Weights of a small GPT-style language model, trained from scratch on English Wikipedia.
Size: 8 heads of 32 (1 for keys and values), vocabulary 2048.
Architecture: RMSNorm before each block, rotary positions, no biases in attention or MLP, untied embeddings.
Training: a variant of SOAP for these matrices, 190M tokens.
Each number is 128 + 32 x the weight over its row's rms, rounded and kept within 0 to 255. Layers, rows and columns count from 0. Numbers have three digits each. The size before them is the row's rms in percent of the matrix's.

# layer 7 MLP gate, 320x128, rms 0.152, rows 126-133, columns 0-127
106:158078130125072133160076134157086115111184100105133097124055122124105070130206129110100166159071093116109176119160159159130119147091168147090115132084125094109109158141157097174159181136124150114153130192065109110116123129059100093056123129095134159156083138110121145146154187122156120153117154121140071152071131135142145168121092064120175101086108152175086144102143145138119150183156
090:168161115123135134114123107128121095128146093095114147161125129190180163155111093112136113132139134101143108192141197132176109101117102160116157105138109164118112125188108119188156167136140089157169113178132114136081186186150133171110094093105111120108068080151159092225149154160144145166173117143161105169091134164156058099099066082173093135113111083078124133136143158143156102194124
103:088133161166164120158141127114158137055147133144138135131137123110100168086155142142163144157157180154161207123094044171161189137154177074155096195082097121118163169140128134091155148105121096120121120177121141128134105165111081134127112153120177109139164102122072109090194103161130105124128150121076157144133171113114113069139175099209108098142103113157094091153119188153135066158127
105:060123149136119176124127131133165156066162178056113173127102108181142166116083177122176211122088110121128109155144150104179087142100116170105130099168137199131107142130124136074110147183117136113172142144078102124137121133098158122143130171126154050122183127162147090164130131135131109150105105128149131131190117176093181120099166088113122132154094139101143110083103114040199119137109
094:164173155154125107138101172097143094128128114093151145077095130116160106131121098199055206154133111152110100156145144128161114153142099106130096108149150115155140147075147147175130150142203107111195079143140160168122177119139156089145084085077131174118036182174127104094106103099137144131137161093133110168157133122108103136138157160074079105056124135118135163118134143106102109206171
093:156122065112093129072157132110136153158129124128144132113167078143088110110105138136135155154127178080166119127160153091061103121177119110163187138114131061108092081096137082094115106135132107135163177144162072140068126135108143152058132106202098134134082085173127073133151144190102127144091162073105129081112136151184096166128103142086160107176123144114071098149123083197110115126105
096:131173110143165157153176149089110115150096108112171158107098214107169120091136142177090088141125120151183153149139193119106113135148094106128136168128068128108098107137103178054103155151120160106088199159122104174103193140180122045128086114103113135117160126137122104124187091105094196097116155119103117100127143126134197123146170067097140132126116153180105104138151151061140140134136
096:188124136135133170149098140100153194182126146117117158143045118090139122137156133132090135126112133100122144135161179135102129107164146156091148153165073086150123072091109151114119140140129166077220085181119119151128172168125155138139085182188155127122110139140162128147151138136132129094157106211129175127093120075083174142131114157090072118125196165118166132126120082151169076182090
# layer 7 MLP up, 320x128, rms 0.145, rows 126-132, columns 0-127
097:160108184080116145142151107123095157090134168111160130138117123120089134116121146181112060161099141179179158169152176083101137122127109175124155213102153142026112154116131127156111181083109159084115109171169105174106095140137153126140082100152144129106117131115115096160134201083080135105097138152115123192131191161113145184151106138088163108133148117130104071151170084135120153072129
099:160088118125109146138157093125152178096139118135110091109090079098094118124133081101163108166135092154169083159124122070076103098152105127066104086136145150105182110187117104108120103058154116128089114089144122149218169221131085106075102166090144161106153161163121142116189140124107131138129147074069109094120112116171115143119174116163143107120131161103082133162128086209135147123117
102:145160136121147179197103133109121160069062113138108062113127110070171158065169108097125076136148168150174134088118101151125172087119134100127075155137066094099081127137102109141160159085121154067095114113172103127092136135166131086049158086125150113096162197119141119138139199113155133105116158186165148080110182134138144138137100147161133128133171164088171124159146112149134091146130
102:046128105097141179161102109172132134128172084088141157106106159151173197075127105123115146109166155173088072093113134121081110125171165187133145173173102085182148160183202141147110156127131176199146136126124058168110136192110146071128153158116114148114105173168134139083169124073112116123120095144181121125118138140169119138149095109112153115117117167137104110097153091105149117113085
102:061088091140073119142143154094151167105153132154103110158139130131096119120146120102127165090126153135129155102175149109097108111085164161117154146133060119148050123096101133161153113126142096068089133092119161035123185088095133091152124143106169129055182083140077125162138063128112088172188127132150131173107108199089156186120146158167152126139147168131095101092125154162123122087126
097:133112151158150166163088088111104121142167115103101123143112155138127108076164128150165074077140046139091143133057130159142130190186155122048133131152064164148181092127141163116056102131125082157132215097107099091108082100110148172158127114153136137148144130194165130090116183089151104099100157175157179140082121158132167075104119107149105113091126093110114140146118133133139098115114
097:106116173120160122149073154163133126107085082096142148100153106131131123099180113107134121152107167094122143115080153119094094113082101129092122193122133137139139126113120134150215137056118212143122128146165114119148116147132173147072068152124107149090151090155088103156123124102153103078177140093105109121163114125106050135129180216081141140176149133134120081201192140151121120070099
# layer 7 MLP down (transposed), 320x128, rms 0.136, rows 126-132, columns 0-127
100:120163112164129076111114103113103076152127210206114136140142133139084134146154143185149128099122123100141188169158123097096168094190099104096205119089156109090140107169102151119117133154140159174106154164154120145104170124165150153167115158180100122084157094095143141101075143159214115104106139148174110126057127107173110152096146178130117099131149129112118133190121130157080165172080
098:116143147142125141136076236125158147146110100128123139092110147156180170147112109159109115120137150141139163129131166179124107120121141144082096123092071160144163091094127153128092135147129121180166117090117108111135127158136093108135134155190034131137185115107147129132102127137113081104110125224113175117148097107096160122145128173134154203110152222122045123191150128181134099142107
101:127103154125146151149106116095127091096089186114126104139106163105135174154091162129089079167143086094135134101109145172092061125170156151230162089096148182090122113166124147109106135106141151068166146160144168130154143172191161136201065103138114151093078086149054135151112146160107121168112159100104149153155122161061140116129119162123145082148088136086129117158173105173099120122111
102:155131089092147200171108152098152166115203154068136190131067116146123138102154151108156179130052123083211116113116168103160101147136137169177143107116094139110106117150131192083179182152148079161158151145101119166198118128148142162095115147116114099123137136092169108113101093097132164079104100165138134142165088143132126079099121106084140056116107131152115148093154110176142098123119
097:106119099167157143110113186107094172135189140140188070073119115218150118113088110070138120135134135130121100069166118120088198130121171140163122133124066129140074133137090120106130103191137122166139132144113163098145130159104121114159109095153100119135160119101118105097173128101065167116031118112116121165118151134103174089133134102104110041112142133116121145107147079145178116159205
102:179125149142099156133144133143143034112174106116138131121160098115148116123127042117162178196149159120121193154160156071114102152138123151098158111134134107129133146090149130117118107100094124118132081145128053145108066111126136168091100166141089118163111122139114122111101133113115135171094175154118125076133192075165138167133081065096162071112108148125112119121089188202148168132207
091:168157124088101048102098117180153167094149091112143163134142198107118089150132149181146114085085129072153084200147081161122169157158132115134133107206114118107152142119140149104096122207150116077108115166108129160118066159116120161141144145194138130165117172128129106127127105093133187152128134133112064133053155142136111139140073053150125143095161104148107143111103156108075115114101